From a checkpoint of a small transformer trained on Wikipedia: no position embeddings.
Each number is 128 + 32 x the weight over the matrix's rms, rounded and kept within 0 to 255. Layers, rows and columns count from 0. Numbers have three digits each.

# layer 6 MLP down (transposed), 2048x512, rms 0.0354, rows 573-622, columns 0-63
106140117116147153116111147162138097163105122148114158169132126156140090145145096173098171124116115046161103107177091155119141107140108133170124115150129108100122166135106151129158109125078111
084144138165161121110141135154148152123080148134090100183158116118170138139112146116151147155076075152064135142163083155107123140114162101184158116092130112127121148114129048101133156175147144
079096105122139190120192165132081164147134119096116108144182081170111141101073141145104180152178138132161129125079136079110137153169103188047115184154124132164150089045125127128154165057104082
116147116121157107100141146118121127099167101109144156115121151075095143170112106120107096152120110110135086101097156109120111175170104157142109097084109091095141117051059115101058171098066141
181089142145160123086090105135066176074138182117138165141158121133146153163167177153040144144089120154117095173105152110129154093140135174133117102127112116165120113125165113120134105155106127
091125155136131097127095137106085101113151086097143166142118157102124115114126164167139141120169164085128139119138115168100178065091143142143121125086124142150135082056167192128142153117096130
148091146097133123089116122118076148137140133142154150135146142145118110091181119122162102107133077139112148166120137141155099103156119113132119103098164112106153149108121110104119148128124134
119120129093084144135127072172106151101111126086096142173097138122129147127141167102153135141163055177214137176135076092127141159131150118148119175216106066153061225072090066130141095102156125
212101192174160087100111117137119155099156172109149131083071082111166097154194122151190112153073159115128133174071118080134093123177079186137116115137167136043072145025104158154117125054139205
112142107145222143113065141118125102117120126082168116105157086098129170142128123185179132080137086164091127081137119163104133162136229124104145157096068153106082080074102104149161086106126179
089152117118137100152160163079132116145093111127115153115131173104116142104158080144117094124099136099167077146112091174139141129111135117123091084125114132147127116119111158143117120124161122
111127166169089098167129154124096192099151129145148158128090157132144082137095118150155127116151104108117134169127165171139131127118111140105140119122119090136054107133131154133081112129139123
115143186112104137100148117154152112130133148143103147150151132172145128141158164049114144197132142094056097070108108115077126035118164089102142129133178060066140134161106127132091116098142167
099129106140101101083108129139132100076103135171118154046125100113091118111087133156150133153105153113170104100170098133105135185158086084092085114128164087114132093118153131101080073141178150
135127144164176133121117086125164129139093140060159145146167094154101179130104126137114120163086128154187148082124106148135160165168143171161155111131090149097133102000142056132153104132160157
047147188166183167090103133151144138111137126071148148100157138110136096114137156145120136141110094097136115119159138173113083085121139138132134126100134136126114153119167109166114075100124148
143143156151151153084143137146119128204164126163137104115083118137128083148154144147093088169120125155118094199129132090131112090150104115111120121146120125119111130148076113113092159072125121
154146102114131148109114168084123120150123097164138121171144123091100117151152183133070166174144090115101132118113162127123119080158103146143132142073096175139124154090125127109147123087105161
078199132213209152139151083091139143126135131120104145106140084112108156153091151091179113118143111145104119090144172123139104102121039089167094122117123114121124116124132048167166113162191101
202126117172128091124138105115100125085162179054135173134073113154122160085080131134160073156178144129109118126135113158056136159170146173143127106153143097119122146000174096139072138157185173
094155131116194145079150130136102110136120116154135158092141166138111100170132153090166151162109136065134109092138162129086127166126027150139110094145184134098132083164070156199105069126114084
111062132067113121115166132197127204123089087125093160130100150158124132116132104115105141150141125122172202201191171117161163145086171103111076133113155123129069128042086134085126103161113152
132096159112131126094179139146130132090118113098181082098194160134189100152120137125079125186151128173124165102137168130117129174150154099147154161124174086092165158047137135123135165188101105
108115097086126138178098162144124138142117146189137111167106109125143181142156096161155150147100072143124126123093151151186059048126066103086097165091130076170086112167099097153129149155061143
080139134114152158127186151187152115162101043124144132161102134158120106105118088110159131113133159147188096117114119144097133137143119117171133110141163112130081097151095146104116184140112135
203143102067133113122138109132137114080172121153141139180090147188163192060162129136114091093118139114102136071126114164102147171126169079156109086127125140095096134121144130133101119125113106
159128116080128146117101142082131130135076143128160082051133112104132138119092157147152150157127138135145103137134141165163093108133118165134090137143104128080108126147143078102134118121152131
147147146134143134159110130118118133121151123122163118093129133083067160172103151130188146123138106105139092011172161122103164119155110142188156125147125124166188151045121142149090100155146158
197186114138130079136145157128160151089152147166217109189132174135150204139143102124130174120109167148126170164160144123126179174161063155171112062219191108135137097058122130136112114028098142
133140115172073088102121098142130101069173111134173170154152107113066120097198064133121197140164120105106104111115106150109114167083172100148141149106177164123125113064105096174143141125048164
141116139112134130088137138168149174166139107111119130166193141129120124176120110116120116107162090135121111125093150156167131192111119143118137160173142094094130103139128131128117110161103139
094108158156158081121138130101134128095126090137079108172133136157106157115172116107092111134118143134137110130119172104080091131100131154128171099112126112101107096208084061131136097096153098
190128134162096142166104119063087114127165123143120152142064117143106143101112199149109114153091110182123119166092141074128124107174143121128104120139183147056176110155115167144130137187117127
190119130131091093090122139145145134089176112151144154077145127126149153109155141148092104160129121090147153153127122129131122134151097161174114112109118148135129115117116163115167129149130138
141137201135110170105139154166121110181143108099092093147154101141054157070102164125155153130092082127110202186075125120145142160085095147126060173143112168162107152114143097074117142135145125
133060179145130147107143145162160153116129069125144105164201129152142128187131127104144124107161107105117109148136117106203087102114181159073148139112086142111220184144127077110118140161138130
202128147136201118178103138164161181080118136089189101062155107090113103143087146134035186085114060138161161179132161205113136150145129183120151200132094168129063093011160128076067207130106092
122136095103184035138143135122120114154118144132104158164084122143119085113095173100142152125189099157186190130166128149115113167177138124116129109125137148106105129090105075178124079122111170
178116129133077135114120104141182172122157108088113151075123134133112161123090164145126104143159047112168153130151135135108153137174132168079155128134122137117122123000193147176100115158198161
085103100118142145102089172070123135076116074164167127141130112099076080148121195192148169136166098134105103137124167153167080135118107188123162132111129144154155160076121113146139145118129113
127155132179109177168089127137104165150123123149120092113163149126085096151134115162117150122141169144113114163147148105106122138108082130152121130132063125168112142160164127093109116138152104
111099114161092162173122147133103127190149141127128167174144163172081129099137140089117152123107121132126127102078172093175121151109117136069041161151137177137118135086150077186096125156131148
146149149127146132088160163131156121087113148102093127131150169153154097139158167124098184142136135095109123157139144085143130104146140161131109146121140157079140119127134174153132120118130139
164088089171175103179115175154093134093160132146195102101116105103116163156149067124106106104129088141082132132029132173086136193147158140060170096144110126120133136012158151151168139177162122
155105188125189083117142143100151140112105103142132113072129144094139075040125126098131121066091148149167116090131143100122161162114136138121085108116146122126081103076146141150122143165149131
174076163143113117122117139166150125131140132087152141163102134130083104158155118106130073128195119181132139113108105122178114111119164122177112121170166129093168153090154100107094144067192106
047113107120117168169113153083154052104069122104095180156148064079079109179118098110184111127095090135188166161085147114130182139082173079115034140123094135109140149008127097190185146228176107
148161122121060175105127133101133194168163171076092083101133112163059136133104141128103073135136146169122124145135175127107150119143094140096159138120119163191184099000197122124115151196228159
167186129111086165138018175130191185128155098143211126137104191099125087177103116083150146173076138144161185149145160098226130174082223142128102188089075215121146104109119158047104202109068113
138112113084143059122037148110103119137111132123097091126175158179174122115157136115103148133090130133146112121160126135137159198134151131118105165097074111171122123099143163148124103126134104
# layer 6 MLP up, 2048x512, rms 0.0377, rows 574-623, columns 0-63
118150119101140145124180175101088098154104133137074112103143109199090160170180105100145154179124050135126125067070122119119139080141139070176155127147087176030089085112137120165194190160097169
154154108089145128068102078113164163147149136097128227109151175078182099075116108131121098103127104130182090182050138128112181087166167133091101146112086158166124060094174166164166141129111115
173088116160088174158128055126115111140101104166189113141175128137108134102120132157137133117138106105081106177137164122120102153180134121142125151123120152082090155106153105097146136108119119
232159151134148140155101148127159119137159134122137129147148137139087156128083113137119146149160129075113136099135121107164109131083110139107123116166180128140116141121133165152148126084157124
117073107181126134105137078113160156110065122112139132129162137133129173190159111113132078119131151111135168163108098156104169138105146134129179146104156138074096085129153115161140167135146137
133139125143146145154088169112121103187123165133134105174132118169096125134102133131138112147151165108128134141125094128156134080145111101125102107209167180166134122114130108097145080100107122
133183104200164188089076170122188062150151199158121093091147141055097089095141138124123212121109190151070076063156188158171110197127148172035125139103104141143133119122132168157128108135153097
086087133162117130127091162137137125176150079153103136108108154072117137152117142130138066142115126133155134117128116117167141116140117210110105147072201112151093149117167101127052073094159198
155064140137092128138131113178155139108154133141185128093119113102149129140155100143176139115126095087220172146018183059124133151124136140163175099113153153115036134099154169101212169100146140
138131135139140129112110135156126146138175170135118122123102087114167133126143115098137110147144139102129156112112162121105129145134143166106123200139120141129116138132112157111105143158143139
151151124100153154133139175161099109199127162128086110099104143177131128110148103104125109165121156160145092129117086089152162125161110102075127116156111152137148134110114156087125123119134107
122129131140124127120157135129141119069178137111177122145155101135154105167052119149094089124119157148105142147148159181128141153134116143104112103077122093138145204111151112127152098181158130
109159127200146153112106079127118068133111159161104151091181111116084147110113113087111140107148121101098114125157140116114153191131088132044151126185135123083153179112121127206152137105186145
122148108110092114105095122131142157113106180117112079170167085121083082154098111081059159142109188152204150191073154158124091156129219158164110171086147119131139147122114098082076130110145177
129189113144143147142052126101150158076121152107103133151132112140129103158113128126166160128144127183154176166095085151107113112089145148132129124115169177107129123110152044134149067174200092
124116128127118152092145124055144209139068104119137140115110087151157131121129157137151109111169123147121179119128090135157105147176119070114114164107124108058120097119137083129158147140135153
103060144140123177137115132166112152081114106114171103173117090128137156165127123058128155121120096181136157168137089120135125087110134097097135165091230142127140129100166116134193106165146141
152178135184080147045130101162092035122093050123030155147094138089149140147122111176105130100142144126130159105141144113100165137208132054139110139123090133089075118078154064221170094103123108
156149132152162127107080121179115103141145135085107155078094117115072151117097137075146144157208154115077098155147150134108100170176170163142184110136146131030119121093146117129089105154165159
109129171137099171068104016158105151150110121143173149122130132131158117146090152124125156102130151143172111124125184144116094155161194185085128134143124180122072081108120193101103157128089137
135109133126108165130087129064090112089093117129189144172093130137105106202114139150098129148072087157183153103148085147141151152195142121178110092146149166068163102114132149119072103126095135
104057123160090097108092130142129128126109087104161120071124161125097148223149155060112061167174177096137136109066131088126119168192128173125130170111110153107068073106139121078110121158143112
170134138126112169125146065111120134140064178180096093102101143141130071157148128105023133141174183097099102174166140181121141166120194121113134120145182143123113159115143113110089073110129167
140167137193136087160100113152138112167087119127212167093076120133088150194149143110071092118113080120167136122132120149096172159151127147121125088161150089165110165113188153147136119135114111
173078202140094121137109149133176085124148115115103102107086158104164133067141158126114080145166142177105144127156190152043102181145163140089136160176103108140156143091131061113124166152153148
069158170121137150140120064135175102094185091120163151151155114132058090091126089104163122124116125168129126120121111071115134124125138104124139117122145180106131119109147076145158132123127187
101105144109075170193106115099114092170124134097167158126075162155127119120121156138119132159139148169093112172148108177127122169201107197125150181138120092152095128111130161085063066199139112
158153157135102106129147066167127120150078078094152202150117129109154126110092128101089119098180161150125095118114155147130180132041229119151212131123139150101078151107197154176137064136076153
081102147128115198104119140135144150171172128127150126153130095163131103162148144143183116186115101152144129108125059175091106144111174141137109109122096145112121125096156124102131117101090108
127132140087091150135117120163169171115177115094137152120110137148129088153158088165147142110112139138118133120109144071114092118120124110134160102134173178121129089106153170120143113129092107
155078126105151161074130147098097111141156203147105135128092103121187137130088137053073121173148126096128138173128138130146148119144205134124091161135154198114152169132107205177119117116099145
125191103066134200117140115131130108078099143143143103131110094164138089068164170137040204131125071150103162099176143121121113182131134181047130119095130144100178138127140125179128079124113176
142116160123093120119180118152161067146152151131116135073130066164155098181120129117108145143091140153170135150126153166144103155155121105121165186125101141144118095120141136086105125128173151
129149114115110143113131138143135202088139100128140117129121131092170153175177104092100105150141093144133142111127150139094158132148105152149138113059189145108122180138126160168102128166139166
140095118199129174058150135151063127076171081127148073185147107109137125122176095055091134155158055125087154132069151182067088157134157145124143102106118143101153103107139179103135140191195117
177111133151139140105119110190102066136119131037160095136122087064147146130121165108172132165178080171128118098088173103088132148127167126148158136072131160095132105118179129121142163141255197
195119136090135132103113090209135086197176183146154133146126085155169150193127115081146155105086111133147140101139179162083116097131177101174121078208139151024077129110167132157137133109122101
106122103111132124129144133117139118120148085098137176104095130115104131115118154123151145133144122163112130149141117140099126101170116153134133137072114161136098069111137171138143128155157125
105094108119117126081087086106134108123136065069119141082120149103132132110131180122072170091197083103067164098136074115107128144192131157088128138144131135112150102108097088155143119113120163
124151102128135093142096124093114101100120174146130120127100129170125110155163143104147115161139132108145165142078071128148134122112085109110135124104172142136112164143136079154145124107102134
138111107157092137077077142141105089189106058136158151172102130118147064181148120132131117100112076187177165164128091141103226109102171129157107160143167167092107109086168147165138155132128138
101092144155154136147141112125177121132123115133165085137136085127125131100127166133132167160139126137135133159087134108162106114113141118126132147113108144104131116119166111134183118161120166
104140091119141125121091177119189118090159155105226104103161133187137192086103101095076139123084128106180144211123150142129117129142216161114067155107109137100171140117125090134115137084106162
138125121077163157140138108124190074152076139118103142103128130097076130122044124099129099105094065133103138157128175102126139151189083159130152131199142133078008212117120096153150096085204106
125160110133106120083104152061176088089127128098124122060149144142061110090155127168149167228144074104116096099016158128139135151051089146091107150109101109155167160138115148116102131119149134
142120138136105112151096196188141088125144108088126247082132115089143146128125141157090091126156112085140123131108139089091157116106095119133100140143131087148143142114151143181087110178207152
110146103139135170120087134192139080159142119135121150092124103127142172098077122139155137149131143110086186132126101107142144159146124177084135145161109141148132157096146121172139112154161132
192106159148051165093105164169136120207101108077199151111139075136088072107109125112146068122146110169119106109040100119219113170113162176154110152087093150126124111089132129193173143137194158
117060117113108160145102129136139148120082136135123089156131127158065137149154112098162109132212117104030177048127099119133078147140124175152127140090104149137074119116141149094099129144132114
152142149140132117141129092144137076123112171155118141117145069138120085153101143111120111115111096164168159091111167149122133152076140114141118174165107111107141160133144128125129144109127158